config = dict(
    n_layer=21,
    n_head=6,
    norm_eps=1e-06,
    rope_base=1020.0,
    qk_norm=True,
    attn_scale=0.125,
    beta1=0.9,
    lr_head=0.0054,
    doc_mask=True,
    steps=6532,
)
Each number is 500 + 50 x the weight over its row's rms, rounded and kept within 0 to 999. Layers, rows and columns count from 0. Numbers have three digits each. The size before them is the row's rms in percent of the matrix's.

# o: layer 16 attention output (transposed), 384x384, rms 0.0413, rows 45-54,109-118,173-182,236-246,300-310,364-373, columns 0-191
# v: layer 16 attention value, 64x384, rms 0.0473, rows 45-54, columns 0-191
o236 090:611428489425410567517468505510492537501627455452568546377571434434590478454529534497500452477509486398496475545565383493513583446471545565523468462484409451529482477452558561514503521492538594501524422465449489488524499528470439516456501492530546548544483537546441519536527596520554431576532430490581490476493454487532528436406496572465535482519378525561463646506468504401614517481487523542472472405398516494455543476562544503569428394490500548485493517515529512561435498541570516483503516496494453577563443436422481554559517541574560449482463437471424481469550489433419531400
o300 095:516475511481538529575487515503452479527537420580457565485548530510555502497503442492456419469617583475544441518540419469501529400526566488417469614452461479537495476504539447503500472479532490529446613463551485477482489658426484460394533487456532511534431559592528667448469628426484565514613512529502444484504563461484596493551455557390465517560481528504479524576539569411473534561477474473503517441455451386472541489481496516492463494548569520515451587418437495498416404528532489452499469521553448461533549496418503475431417531456477471511568571482550475580531569442538566519
o364 073:518464531465462556435469486548508544480459504596510447445602561523600511472557496431496589437493480480575444579475487571388565516524528426435489443529454391531486472492391555512567503472613552516468471506405516471583492463403458514549507550496485520554407539446462561527536648520475498528450403491515437538496447526469515518469410560595543482541518479584544541524560419471518533519494497511470533540455500496487632523534478528629440433520454566450604496494459533447466475550442508535494563476563495576479475545470501554554506487483470455432599449528469568497568480477430535504
v45 098:564540534486516577474459472555428527519573542434413575452429522527456519518549467492520480441550465415541502448525571449527529477466496539480431454402508547509488433465495540409421540449478447465542543517584506530465424526531486488500487513518492511508525451505540347498512480527457419490514551518428524450549519516562425442491482454540494478495552479542405547562509531543510493572517447562602508528532503389464509493517487502510558408499534410503430587458499483470463474394523527479461442489465532555474469537542489475565473468462448516501492513568445547491552584463541577520
o45 104:556487510538495505518510495578478527531552553473446507535425487474566513465578542449370498476499471504534512483530446488496545493429528516380463493486479508482472492541500466516504542531479492506413529463444574435482501506478471442500537441473468526497242458544494620541512634486471449495502486439587507509493454497518512524513501548541505487444542535508550477503530462523540476518527534486517542486450560413470482461527449440487519436503411558531566499498483521513499507648553539530494596500493492529518462490509479569528458515563486545505524486505482473517513504511431483403
o109 079:510397506489593454424481478504469531537500410461505473613496550535529464553469453497510476405439511524643426537550466492489540519425457601436458479521451488516451437591487522548527530494565481520446411507541525473499540470552505441579501464497493557537359468503504533488505529482473579574522509503566581522470436535451583483497469504514578508446547521491569554471570463485404491521478463536448432477452466548469513476541369468516529515432492589443556445494499480550501489636570562483519487539588478569459556490450577538563443467496432508468522516470486553475516471521455467475
o173 160:516519494507523505537547515497556484508499490510462521457527489548510486472509529525429483533511494510508514524518434521485541488486479517183508484488503495511474530510533481470528485557498521514236546475459545466493510473480518443499493483405504506470168515467477647508516610520467521473538519504578482556533493519528471552491493528524512500445527523467494491467594502519537499485522532443473466518451524483545476458473542488481481475530480518516513477509473497505529490724467458561503556474480501474513529493516546466477466504560488470495458473489492481490472476521493466499
o237 085:454434540460508507521522433529480482563538497460572546518408561451527526478553532450485484464491473481567480513428588495486430494461505475431526493562486544517419491486544527507499502418538443461458495443507511494500487401533505477552464473454622494476552507484465504546535521380441501564531524422553549494506443562488463449460393590516574498570575448548539491549535515570431505448443566587527428469464510477383493507539435508492498490441492536490439425438482551536419478443503530550550525452550506512407511539492587457509497496431547435503486472586534444497472529503484484481
o301 100:473465486442426421413416450520524527571510546492540518603502563495571584544551440470506469534531514545562444492487478528511410465495578509611484479503454492538549424539437565496512516471478536503618479433497533434495521486576460604471506461574528554576558451513467486536510433516469503532496557540622586408495548487530590434566483466455535531452504504548505493435498463555466397449500461612527532504467499535488595553603474432572577508538505490472525466534519594513466544458542576537528588483557490488410561536538444481520504520513500559467577488468482523567470475555470549549
o365 083:494485401510623443557537495572547464505600485512564465508432462511515436514603431439451427530491447496568481516511501457424517431437543515421445533528445555586476521482551482444556537432528499546442493423441478443536566495490557478604496411499541514451411459501533550535559497427401503562519536466538584536475468491553511516535535574441552534479546471488559576558528455485568523532505554449462476495474467473466493457413448487514495486514460503476497402423468510451498468545600522537507612530489539478447502528539542562453417466584487533456546523451479469511483507496453495486
v46 099:519540500429552547542406461443476485481450540527460547483609518520506471477542569482527537490474460456519459534414507449564519515504522471503465484593580548513528501496593475523533429557403501440486516508562503492435488509523531580455430488529482534533492537573577406572581607479535483550513521501545510454570555418478523442483515579589558520519453419543496459490518478560508558545456439429542504507394418421535552588456417505387521508489567486604384536465479464471451483405497627537539483476405596433509508424474477472469454474486495469500479545504481494494467440517604493507
o46 094:446503520484526438445450505491472495489550503514448500475442521529459470405526491523531487542461536521565522512454517520530584515528524432244451533539467495519518504486578493464492509540527499466280524562449531504520456510477445450500533492442498493477402515538533549525530528472453516509490488508524470652465523512454535404524448493485488502477506387481487517474575470488585404440546457454558487489480557487579543502481464516502467524546490514561522492456503461447495465476503510571481549521460490501567512514507513520440562435532443470473540484452522495503507457521518508486
o110 080:478507504439510507482538481500419474512435502488453517473468538499498574494539528463572558540524461514530587564530583509557519512506495378465480526463427462538471444557565439520508406477561554488437441433539519472556470436473481529471468461566501538556520462564452542501513480615469497649493427540484487432492445456517526474499494595452459492514537446546404557494533474443429453434531403554537523564461498552602553449487431520501432512373454432532432473537422478560521557560528606437565585531487425539503591474442594460465458446514456461465539559458508474531484432469585497560
o174 167:508514497526490498479496521487523531533524526526502511504488478548504509499560518485454495489529507486518514495507486544478496496489504514208532529492509500488501516484468503498489535513483467527244499497500533480513477483467470491501483526427491522490160483510520695487499546479490488491472529510611499616479479531480532518512470475529499497487533545486522478513584472509484499496530499455518494503502531494492489475518520501537466457524465478494490501483489543473476506740489442544510571493524491486459504536499521476522504490543501497473511480490487492463495558488455509511
o238 098:465466515480466448585464475590449429491397437503518543494529481599560460425523482447451448475507513534471469545550512488512475488557549433398445555424473470607525446540520478549566490489507647453421510483446544431488514495510497488471502451474503467547476580510521447580517422450516435461506513521475476537501496517464446484542488629445522471508494496487492474534544446447517487545434447495496517418362465477462464492461479512546457422501502476490416451498464435580436507528587547491551479455461466512572465504568518519486479530518535434462438541489530453480446511539463504427
o302 116:470477514432525438504537492531555438495411426565504505440520544504476515494474495502523539471556467503482547472549521432576457505531518461507469486458536509489547396398580481476566505498540520520457479534508496490524439497559515450501544455543566495583642518493521455519528438526496472477548442569439521462493531468499500418495534574430506503506419519621473536519565452528450488471479478525455459411464468502547545524482502481516508569468498505462461520530444521512542477459540667513524551521522496484569488494471479519448480474421519534504488503502491515501503445531507469518
o366 077:446486512453472506565524484570520486601555476543435473474558519559418473394560515519509442476527454481547472464515570463577466427570536551383537490564522478550565556561492479458610457485400564538374504520458620483476531495494550531469517458531545443447378485529531486486503506427521380418515491495501407537470529553493475458527448554475531563462523491420474492458466456486557484442515504457521493480421498488413521476473585485585448429505443483478559484481528530527455561555548560550491594486512458486493378466560549505458496461534448559508439470439461501451460508564421426486
v47 100:557584387482522488468408465427436497441554506401491650515605522504554560511493496575545496514482509515526582433496515428607440566500584427473519586536392540483522619548520494610461532533511513460472543565486518460583469461484488579411465574371542485535479534510490540460474498472479556532484569480620526519441515557490492564548472492488485576427456474504430529420536454545507472538513561486482608462538557553451459477548484466391517579510552497472484529506451528545497544517536462543535596477506502507581594426507454553507540502548448457479451506513489484507465468469570444488
o47 094:557561499540534507504479393390423450462406473514558491491544558510520534546455441661453552439452516496497509514455535444479463433459612476293554464455438443481562477565480550469483403484470517377328544473448504485480432420494496482559511517446474471439471432452518500535477428576477597483542457563469501718572464435480564465503499573500465524429475423482484461495476479502509484578504417517492514492573442493483500484561539454496518435519504456437422475572481562528550492575511517504528522524500559473484542531507408522547513492519493586521470489479503491527606519456534405533
o111 091:554498458501499541524509453504385543506522465463541482525520517455467432495423426639452590455510547426540575412466515471488476457520565476310517533570475466520489403611521434496418454521457523370391615408498480493493468482478540503592425493458440455487438461450500555532489517553486447514391531492495505605532455437521533467523462540531435541468384436480384505482487456526529451552480447480492530527538537462506444465582529519459511459480467531469493573488456578485592436554517501535545502509441464534516487490463555547524508574549455462523439464489413463578603464504535549521
o175 140:452414533423553565514478495491580472515492487518562401466527541426468442546469451481552537541500508517466458491537505482476546443485476523744472475508495492559508482506518463520532478516530470449697478510538526506463488559543480483504483445569510481486812530502566339506479383467511487457459447506434504469491511470481529499482505474455501571569557498518479525527378573477521503518471500491531481543538492465519512490478518526530473531474547484509531438476489456497505466310503498453464457530554503570524474484479475495477467454507490538476504491486504457497495566496538522546
o239 096:537522485477402502497523503545496504532408472502491572506574513570613496469505534523525509358430433498476573530548431521551479486543470459536542465481554378475473500494525529535403545543483522443517456584526522393527499415459517442483496528492508560518481525492485483560430608543543577459506467552520527484490526499496505543483468537572487542394485541493470510466491545429495435624497517460516473537478492516512517441469513504492476522523444483476528560577469458541451599505516478543475566494448593439564524466496533538483431522428457406521432501486476440526509462540429508506
o303 106:499561531507479520577515458459462575397448443520537560461544403522620499543517446578514527468465550418419626525484582530468445584492496472363551468513484477507529431600494449529462455531450560415406559478589484470466416477469557501515497523516488478430444518459493477530573518572436552500533456434566512668508543494514400513521457549538535479494488411490526413477470494425521537478526465428537503542487447501509480450547511489461553436479524540485508568460526473582538460468462499485503440499446528484496477523472518543504479542597453507522493475498466493486530483479568507511
o367 081:374551483487464549467487474455558496484405468486576615497502481492441465617477502502523472473441460475435452471445488503497418454448626524541448523488431478423417456450498468490575548513420561417541452554499498469474448562522488456477562465547481452496553454545592439590482497506420475464542537444495613561558473498496457539578461587560515547441515451463527423487540498493393527648488555534558501484459494515538529493456468580477476586550484375459424520484341527490516551436506515394546507556509475486475550521487490556557410485491481521565439428574569391489581505491502379424
v48 102:504521447550488534428610460548552538609472530502480478541479468516563542524506541450523438544538478433539448539479526438388460616531530437461551426398535438531541499459570570497468489452480461425483532551490440495455474535408465445471364420523532433477476552557443471519531432485493490446502560502493412473550420483479512555454523482520426517481498530520542340463476506471510506499477567509434619477507401519436512482498539476522419478516478441499403611483453578549485600437461528443567597574488522483532392492463482537619457525501453492513503539594426515595546500482398522446
o48 101:509472512539539422472473432529484540508516565581477435509494531507539523488562474513488525489519572470506540616490496478440400600469597517674532470469433475511534488496519576517562520485462484418599505473464478577474487527451476510416454435572443502476585406510382531451553492509478493449478536474496508355501466471513494604470543506601490457524570464451509473516431532531423504421390535565505603554508492500490427532491501491518500496512431446401560471527466549511489573485558494422509467512471497529453438635496484582656511581399511576553470483478534519515484503523478563423
o112 078:561445428434473456481479446515569493548476522507437442471472498468466442429461413466410450571480351477473549520539525415426504606459521538596532574488494459438559425429541597454466480474545513577519588463499480537467520430484426471520505475456488411542501472546514474617461454441483519451532503480476512515459462571451413510438475485546510548456512538577485535420572514517504464466425483558593584575386494455500480576480544519516367487491540463497538500510477536492489646439512467440408576479468413516498469606607502520549517560547586498557474466505463428581535482512468545465
o176 123:523525520456489437503488539481513525524491507519539493525519508510405519544495484496539480487470577501481514526504578448406475450441458502803527531463546485547541500512504491517539501523489460472729536482522478489490489510474487468542501463550468467478718487451489351452467440428562487465451498519417445310487499545509565477506504528507556525518433510565447474523410548489507448492468507478542466509499541533478429430510520487489489532446549546499526491467485452476567512286485514541446403516533478485496490463578469507472478548513524494463468484514580552531470568465529518528
o240 091:505525477444519455448464518476499572537531600384521528526481475437528552398584601534570539460393494472554496454457456536524523541379412534541564522526432525502406508509563563494427560474459436491549509516593449589487532460471455533504487494537600510507582481557471489531465573518555462474545539468484500499504455488507501479411525574555492550583539491553499512444510561486429442497544541602388488576535482483502484606412461494465424532584492552605556476523459521484449585457480467475418529472575421439373508523507470510497491486472434458521488478442512494531496416526465531473
o304 113:516446406483507481439454413487488495465452500440496523483531508448527566435591505562477573527447456509466551473484558586557481595454501495436546459538570519488517437501515612528525507483504498444526482478417543553490464496469478566516481466484515526522328552512433611513470532557426508507389505471523562436534470514499478549412509415603439475497449393441504419412507517542439438414460571563492552584510527463549484461437520525455506455531545541560449511527510593522529592617461513485461551427439498549439472552463525476578570465530479481500499522504474486518542501473481491530
o368 081:499538550513541485466488418481564539499482507491605437565400490592550485531563502487534538538451496439550478606498591468401515525358534438513501532479439484524555487499512542489450494438525431520511422443470508557561520489388461506495504502466504440466539379541509431573569434526522561507553511450612510505449483528476490490443522489568550542547494441470525510541459432498432363398531510522494571568448498429473489521436516413560472510504495559487527522450399520584445493372530555502501460465504411526466448516529529582524510538566506566503558464467516532582524519518505565490
v49 096:511467535512442513529405561404469507556510513501499452578540477482512423530550498508530532458552501484501437452488431565508524468530565534516534543549582461537518455471531358466460469423547561482411492508466474508449550411526515472572381454477496523481542521480493477482441493463453551461445486581427520528488521412514501419476475569473432499513508513422498491473480421500528430473441506438497499532449555449524479541467495535450495512436439545432678346419503504460545508488560412474555450500520367468537516531555468437480441489504539451544521559447518526417531434498503523550
o49 106:512456503471510525521498565463523504520477478445468560511530485498484498454527553501436495507503506561491494484487478501547571447558468473260493539546571489492546520466490487494486515564483515496275502546530552430518450417497546446548469502399566492558236510440520634483490541474389504525526511576508520580472515541550515511506528490449489534462482469473504526492591482465507473489594478473499476541456540474538501527407518441427504544514567502467541449532484484441494480639477409504509526518510424502540522431500593466417480503524441418484447522542499487501518464481539478537
o113 077:549495452542500527553489490488476502548584523466501582488470434502548492423614493456579507543543557551507546525496511545522576445460532455468475489472491421473535580530544442451448445502465547441501516502499466453492493465431550462446337414499648512487446492379483506540527562498464576537513482513453477456500514460617515514504556573511449544442486507496467433568415500470527472448508524456462476588454441454555516526473498519437481561489553448458609482507397471471475552499519453447521468478474478453636438382491512420415486543472469481461436539475551532538440457486490531574
o177 145:442495516497519507502481473496511464478488471509524526531505492536466517479566583524414529453484485517492520525509462477495464478508512482167516533501492494480525507523465553520543488514499466502226507484517541526494487492460545446507549493437496527503165474515481682474491593505435499506522481517560511600521466505483441491466496474456499531490476527498518442493596491489470518489543475545464503507510488492455524503497537525481485473506473493519452503500462552559470506731488537548498573484525512495478458499486495507463522542493478508485480468511493504504504563503479512480
o241 090:529455506468474523505463433470553525472533495481471470513478443534530474484563513514524522581470567549589439481501472537568515458482547498256484526524521512528505535448557477471448491531551528506321590464486526449468510531460509502504401519436529465461437515453545502447493421525501470523466465487439529618535493376546548418534531457456486462445401443479449468457524475472440466491499458453437543544425515544555510488549515551506470499375504451412517516485454496513507500628504449422510399554462479514561443407461548474506495507483520582482546543544508549463501444473536516497
o305 096:578491484548557507512472520490556544505601560496431602530489502484511360484502414439532455518605539517552479530471454453536593467481550486488462566460491485415525560436538400412467579435430483455508517488534477412509525517537498418484364488463530471508546442449578458485519499470593504528484528537379488490512542474517560541549524580483539471418463497459477486536472471504536525516522554421509548518504481499492443556526516571490468592538551470417648498534453454376429512439532427397504427494526438457543520487461517469487472497460521506544476560528485522446458526492525463518
o369 082:424489490474499490518542473458543462479467473550516490489519529543551558492533560514420551465472549573476484531538495536512483422602503397283556502535579467452562542472560536477511463662571510497361577485557549450507482490472525438548497469502519535474397526389483539490506562480440529552530452540495484631552438520511522409504522514395567532491485460462543470588525532444514546440517396530448445510468521502510517577505509539494464557452480458483486472463447485492487449603426464469470559497526478494577401443490545465368455549555520491437526499519478546532459589499477547493
v50 093:446527502488429519530530367560490490562506496530619449462503488589521519554526473485431430493513498448578509516524564433622525434440409547479569409455479542515563484514499461531508532559513477451461523506524531463545547434525504449450588495438445521567494543520531584542479467410523503550550556486484436437507502530501524513494490576608485546455516559507439508536485519391514450510523507493414470546428447574535493443466429535497466448508590446524509553538487481497531468398555408473405539547508544534545477456601607533444528550509468516512420489512545421496484612456500497482
o50 095:502566495463554566488557465567509432530485482524516547489489450530494545523525525498435460498552462552492495431503461486529530404463480465323444462470524434587505510514514427463450489422471517465356505617522521437477497508522459426508492518470554488490465578436529538571444487499448419482557479511538509600537525544529500452448479598505548591507578501537398507501529466473487548522528515425427401459435532514415499485458558538505446489490513430484524492484441495431477522592448502549394495495550468460513456463576526433340446468519516474485440475587517478508505571553502429479
o114 095:394466440467507504500556456510474493555459430525503488583501411465433610517573519479360544458500526441463523532441434527564452480453443460334544486471546528595523481577441451523493552407512483527386496475493532490445529507446485480481464517455497554459377505528498575508404443497534465478520470495508509554501529491577488438424460551491449530546527497545427461471465426502499541494449570452416464507474528527460543453531596501453453429530466452459552490472460540540443605558485490582450540478510469477484470458518627455498432566553458478514407481453532397471484584523514514486
o178 101:563528440438563510534587485400506502469522528479525483491509444448453558533584502502370477554516466563490539482514482474453526559518558459284449555537550521478582545457525501499486526450556505522315548559513506466530415473517535455549480468480550458494379529383412585522542525462486493559512505596590554546485550496513549432555493470523542507536499508456525543492538495531534503502464469509500537532575517514546440600565549515407548493417443489486480459484545567502578469679496516437545546563500467464522570497523487467494528489501499552573516538563471515403457427511534479507
o242 083:481526461523624454472515434513489475487516374538603534491613500477473556518546527533480510532484523486448532524477420458581549405489422506361488548580518506512528488484470467490482445465528475581384453609508549401485478461488518483542421493460525611442349550528577602498491504419474391548620483467525467521546490485483478472484467552515510539523489500475475439517488519447525564522550561470410527486394488531487550418519537489596476460442501557453503527480443421485493505598504460566420522502474494537507454430561562421457507496534501464510464510489448523468451635520589487588
o306 112:513444474507538485445498421534492477570481449506583491548444425525475561476564590545393509493472539535492541474463431530594518454546511466238494453475534461526533480492482523585502522516501428518305526469457497483468455545487468417483479462404507480463297494498524644447465524475409516544536508425486528644540487512499503446446458554492467547536535415486490494489570486481476501572540575500421462487477528569475477552462525549499441387470529535491523436471466501419446538646534500555495505469507505459517470497396559503495503557468451483480428538536492500499495521586459509461
o370 083:532538499536568495484526483478526511516560495537556514452492438464486504508568540429409445557555491601495497480503405489474487488548558436341493494484552489486556505405530475499508524462591541519355529517530477471573466524464481528528466481464546506433396514454519527504503506483508479547616495514637529621478484489489542387506516586548596550494529450480651468531519457501500560456478483482468429483530524569509495567539529611460496480437421470520489504460506472453486484527428533571535615505526549484499459548494509537436522554580523533545563508559474459481550450495539483562
v51 103:416523492499567519458553369428476523606512454561383431534472492490516457491523509468568581475514492491416561416546437538499477504549449542524516542499489509513512508447492481525525493475408541497505429523463413477485548586522505468528468501489527446471511538482528359498523443557402477517520487464403454465471520499580552448482495554528523521472713494544466473603411545493475510503484460447538522621619545516488600483499478481527532493444455506449511388517519489523590502529546498467484501561485505481568479509467401446499452569553481512451479476516538446499470482524500524526
o51 110:508548488519443494477496583508510534565486533638436391567467444472535508473619600470467524530548529544506560475455413531497489539494439489446540478477554543468487516512495532595511523502473509509380450458504470498558518496521528487448505452474490576554253520528454630469455587510473379537515528493483543416479456505541547534588507531573498478510508564506546514509539527500509498496486500428444502534498513473477493451503501472458488479523490534575443522472541496533475562679513515501452523563419476460504507507464465525431497571533451513468488523435497456481441431564480495430
o115 082:507520431465446542470438527554518505555505458588458454532498436499488516480501578459490454490413513533559473445470448598511549471451419538531496391460488444466468443580497545561524552524428554523416490505495471533522545595430570434465468376493483523508434517489468572464458507502525514494591498467584489456531507446477544504513430495590506488463471560546517527539480510470539466507473501461528534561467447557549501456462413479533473541551565438496421538554523481505469586489550474482500429540483393377516395474543534450446475517505420596442511534382533468540428438607560432411
o179 135:509561492475499491516500481466515494503531467481492519445554531578502499502522508532380506515520501495549518527526448504529503534493468462252523482525548535486513525465542481432552492482499458519250523504507531475499454480557531360504506476427482528543199512493486621487490609531421468484575565496508461530475487463493423513497449571462510485447421499429540463427544434487486475456571447487420468544446474519468540580483563480471500533512497563517546542532528489513532476662450534492486534481530540499562512456566508534510473506519520431508498547536481566448596511467506506436
o243 096:538562509503482500467523522347536504525551563536472511466459431441526501418640538576549469555470518500545431433484480554549524553469499490405557375467475515447491505470557603520449440450469438494402562496563475517494474558440533518530529429437595459463476530513477530460493487488466467550493509503484522553560474493580526522514454522546516495509458474515521535443565473544595476489537561430527529501504513480550514559528540501431472463495501440566451477506516545434515477628500465532535421552485465429508409508423498427452532520510488572500533391503518489526513433532592441438
o307 093:577524445548464522501413545497430491626583594514516496528423506440474460477614475475525504500504538516564460422439410524494424416492452533451522483447459474471484506577403578519398532546412558472496480504480476573522563556450484514569486446423419511538426562464513513506431528480538428517461503449491516355520486546537608494509551494572423522500458524559474524506480550572625524554582454475470508472538529505449482481445470490537518539526478460511502439552538504480420555561524451486534509489486421530537486540567465449512513536518494469410546506459494399560501464566479512487
o371 080:476522434490485427464582555438492519430556530540459464497432491435538483508564452486439495550563556530581489530495444505525596552497382412445542580493515576535539500500515518562445532550540503474463505539504469468510490456525474466537513428489563540578498477437367519621523567545423445513465532507566530509550457493574540542523493523440544414552523533505555587390486519543522482474505497407582492575507465444541504483386475460506461530485523508497460448488634485474503435477552485426494475512514463554613458561532483465527489524590558422480524622491481477527502462505593626498
v52 105:515520528535473548476580498470476508530548468510505505567432502540478479419517553484488482506534494497578509495564498534425468509525400567525608498506498470518487446485473483503471489540545425539515498411507486552509557466420532446448491494538463522506550447490537525426502448445636502484504561506451486481544481513490464444554478493488504533438525550516472413484473463448558495439479425498441515559469484480475476565516498542489540543466513477523495524452444617518481455517496545489523474574533477450407424564484498456474577494499485518436552294456478553512521481579472460602
o52 098:541487507484481484481562499544529535572533491522496435499559411548460484470515502482414493463541483540495512529535465509493392466548499543618452496513459518550540524496504538529505561454498406504633503429505483410561593548430500499469455484502460509427458498488501532462474460377641390471518522482525454475505542472578462378522456519514514454435517609411517481487482441480520479522457471439416524482488568518419443497530468473519521454499462482503466431523447522555403533566559571500422615485449464473488408456537552517490523501479513542497517463497465534429453472494475475447
o116 077:516545419535516465426493530489489471439550560446493533503531497585454460519480549445503397547565547547607434553557456592471548514592486515503475415553489452576481541537442516584513475490473472519533452545492645506484536453543550559473455471521540569491493491470509534441517549465490490487523569545561554563640497445534441568438580455511470502527562526424555502483524544547445409491452469413466506557535576574515446546446490540504553581576522550484473405481487446492383433602533546531497449508551500490495493516524568461403521411461416480442483475454458472470512487529583505516
o180 093:538475558568446530474615461533462519533524490471527550355482511479494529494453502535487461516471544497484506501527471506469529567414504437507517519480430603476448575494536463486444493535515511535535501419424454512493455491581565448527514465466591444463521465499524491483450687532455465531566514381460535476582515556632511489505501549499479425443583473372501540429568546551447570500512601537421496530574539494485473434397442526518515434472487453540496490491470476438462500421460527463521500527502541515592528529498554498514452512488515498493541528523469490472535503531375459397
o244 104:491433492520586466428541437560469435485533550425505438533458518475537482533533452496472516583573536466604432523343510568518453588446491451457489463554543506529572525472530419493514518429509449453463480457515537543557464410433499542517382539502463570474529495509521521508529442441490542488503511508514536516530533538499507535501523472575438480553465423581511457505540437569456533507481402553408558578573407517506488581573427560501450529519564558480549429478507549535492524479507535472546468522513522506384527571517489376456507541460428500439563441438510494492480435494577622579
o308 097:574414524484460491469477499448541449520544586446534414551481518500495505560506539416548418570572531515478442468473527544385525501483491515551505438551436438488481537482476538500510516468550549511566458574529569513450582397532476629527516470381496565533544519439492518477535493449594464553468609538632430515569453531524565417536508424564522413514471539501541570442471543568525468435494496486565530505518534581507512539517531530488579485450472491552454425546475565531431517578480489579460584515567539509524537508597510518446562557486541566459529411466520541533509567569531437466
o372 084:617456529559530491443520453524483565518534509529539508462418479433572501522610523463412487545523556543551555533439475602554511494488480432389481437471538492502472546440549504540403539388564399546406534502426507484537469470518509538513462474448493466535451492539471559525539466509480520583514479497481495593597486479522518501462522467425508546552566519485496583618490446525472415519457516501484518491588462500520513456525525532509558437462521453594461421432468461490435534588467469508435436436578496514482497509477540386508591451482594539589559503479539462500485485511554509542
v53 096:587495552597573490554543434523507422591476513551481598527480446521476504437526508499519550500436594585480456527454531436428593498468567502507558529589468471520493478537509468535540602547484555528519487438501511515533481518572489613584453606413515586552465524535480503477551500486526516514552560419534552473523507429477553484486500505546525425472556520492448534590529517551500519574522497464515456487531459470571487456502472447535509540567535511514599364547577484528502565448494522487578511580575667534449543475476476504436519522590449475471478418505496468495444564532544464539
o53 096:470522565559491440491496488430429478436405478478520477546555514487517501537600508543466533443476596468560416483439532540418534465439522460355548518519510400494478537577463582468489461518496534486391493465489491508465501347491479462472562494441504563453559492550499487475507463476571588484636503491507450680470502516474614481428547532490426498519538426466495414535518509481543458581549537467538470417514471486471548390550482397508437444510520509514497438445549528564461525420511509574479533526498540446498508441516478499450515541573488473448525485455499481518475541534418499459
o117 095:513526528452613480481583502457442531518420458520507484556541470455494474474622556448583536523489588558523488447417546540487472454540507455460494487405409491526463555592486498529457523449519439496451476429465478495527437395470630445450435490501409560449494495495496528356542482534424573562495530529496484484590553437506628519527515457470437522531472449457449511515530495459506434441480486445425439422473472473528488338405432497478525527508623584528427477506528431556552437498573464478562482568508502482496486492488570515456517487500412527499573518484466499468544488525518472514
o181 104:555525540512449613444426519433487585552596507487507513479520583544508463545533497514476567435567447422515534572642459554482519585524492519385463489454489427570498456525551475476493474507465480552410489519455530527477483515415490477509541513486589530596398449510538521512527511507516426452589430500576407563459564429448333557504416514479456509520459462594523468504566477445483431489515479491604559495447469504454562528553549517523517553463524510565580574438450407513493517581427495591466545460550520501491502465481514499522505447467528550496487616524496618474541471434518492506
o245 093:459466525493542418585617438553538426445316438564524541535633489602488502497550469500468409482539569564454448538508533437507480483488518489386518479400485502490566486519511489526538541467467568511408522500440607473525433474540481475555507440405485536541382492508431547560497473399469489500555487520533540477460501487461566465539578480458503451502577544456493444547568510473505506452502503431550488465493483430474519492473543420558475466545461436465512416562465486532506522610579544465557514453466586477601388466508548502462446527541543440471506468639493520458503528463480467479
o309 100:477522478520488495555551480511450404542491525484516499540484418496483528509563487512489437480526517522465480442514565496547531461501548465449441539499525468454478545525433510503425453554545602504343482541513493452481481422527519437464527512561481454508489519509516450471526471472388567492587423600540474602503561569487490371545490589552463499584578481594488427501474483503533464436508517412540455446454564446506466471523468475482493480518480433427428506473447467535447398467550449542528506573466523468553422547547510550440492498519499519501589462503488405473537540504521487456
o373 068:416540535511556469514544568502512426464458475566482466475608560567499569487613412493530476500514557463542444468553574519519462504536508460553441493495509512518523522532513503490573369439534601543505505590505455461459494425545480488475581432635544568516423446480482553460537547436423481419490466531530483438468594519436566474550551521452482489509492577468509497439485423516520477464468531453580601441496466505510565524551569460551450482462453472460591546483508526471565543553555539416584446509468459496458418464518478500471498523579535533503448454522436516446463509422413478458
v54 101:462531508577452491511555495534529495599556475596606432477406510515499529477484478521483420508523424456595421547553507508565481473542567482472522456559496454560512504513501589422526540500525504416482442493461417518521511454521547548501539546528458481506455586526530532527560508456536448557562468559467448512463504498453534481450441562593503509563504519585492469418497497507474465540563459415429507551513395478517504435472512603489418514482467534508505504512525503500406486389538376450508487508478445496431373485495569599479582576541522467484542511438573418551554544487493502477
o54 109:509511441456520439500547530528550463455573468467429565512496536579544509514479442463595418525540453497529504471557525490572497427544516436600490611481477475568440516540525491420481495451486506481583431582533542460519493519556471520525526515514537485537672576503564461534453507415463446469461510541511539453477602561485463498495473515457576517617482479521400526436494461474472528518550495431526417510410508566473492520409470560496546574526482486540590471464489403439462477413438422487501415533524444456486455495563560482390484406492518467467456482545535498472544559512500497516
o118 095:439572488474446492530528445405475506508532518513527544419510447478470533487588504442505470489503454460410513504459543511527461493488482435595511519500590544493546531514501578503498583436528514520597467491480528495481494496487460557457566583480521505428578497546556405545437503554508506452523483526492511449476576583482400550491424554427524529533497537553488403449425452514532524406504628482564481522453481459452500458489563562423435468560507490538516460461507554584444562365391477536426505480511498443448504491536499517509488602512613420498468505498561408493393550498462498508
o182 104:495482433507449420482572502464504498448467518449449469575464479468514544538462533463451460476541536557500533506464521516518471656476518483433466537459531558484519550514503469507528525453493495513453497572489531493573441468519519457527551452538519506476460576495345515515482435448487486496486499536527556451505498521545538453540526496462546404542440456533574554522559434500500486463502480514500531456507533559480493614577478436405598504436545521471520468562536534531564454589490563459509422502494438497502473518489433503502557434444555623563516518529459584455408395478491506470
o246 085:567562480553485490417493467474531555510649492475526523439503598473540543545545479567555458534465418429436450482498489487521584446406495552522492593569476505518469441521528555444438498458473484491456426478545449539523481505462503534473467545572526562478490447552624501430493472532521428568515497467449490476546482428434437517443506486482469537639409483462502523522473468444494453515615505554436527523374512496475557487493502518517481538512460589562534501513471475508519496510488413497409440577503421520392488483438545510529576479539420439499554563486449469491578550422554513583
o310 115:506521429495493521471477398458447506505517431501510481499441463525425565419559591562402539511421506506532500504483461525566501459585487478310521497553565456513528523510488613507472480534531455461393525487484481566541456526453446476450472540405514515489325508547557648414409621485454533501502497486507504560530440503442459585399472480513447565560541427405489450450566483527492433504548551478444457504479491489513448477411474539444428387467561487600409440436522544429428510614525415508484471465448523455434540527449593528513531544495449416448455603499565441521521525513437581454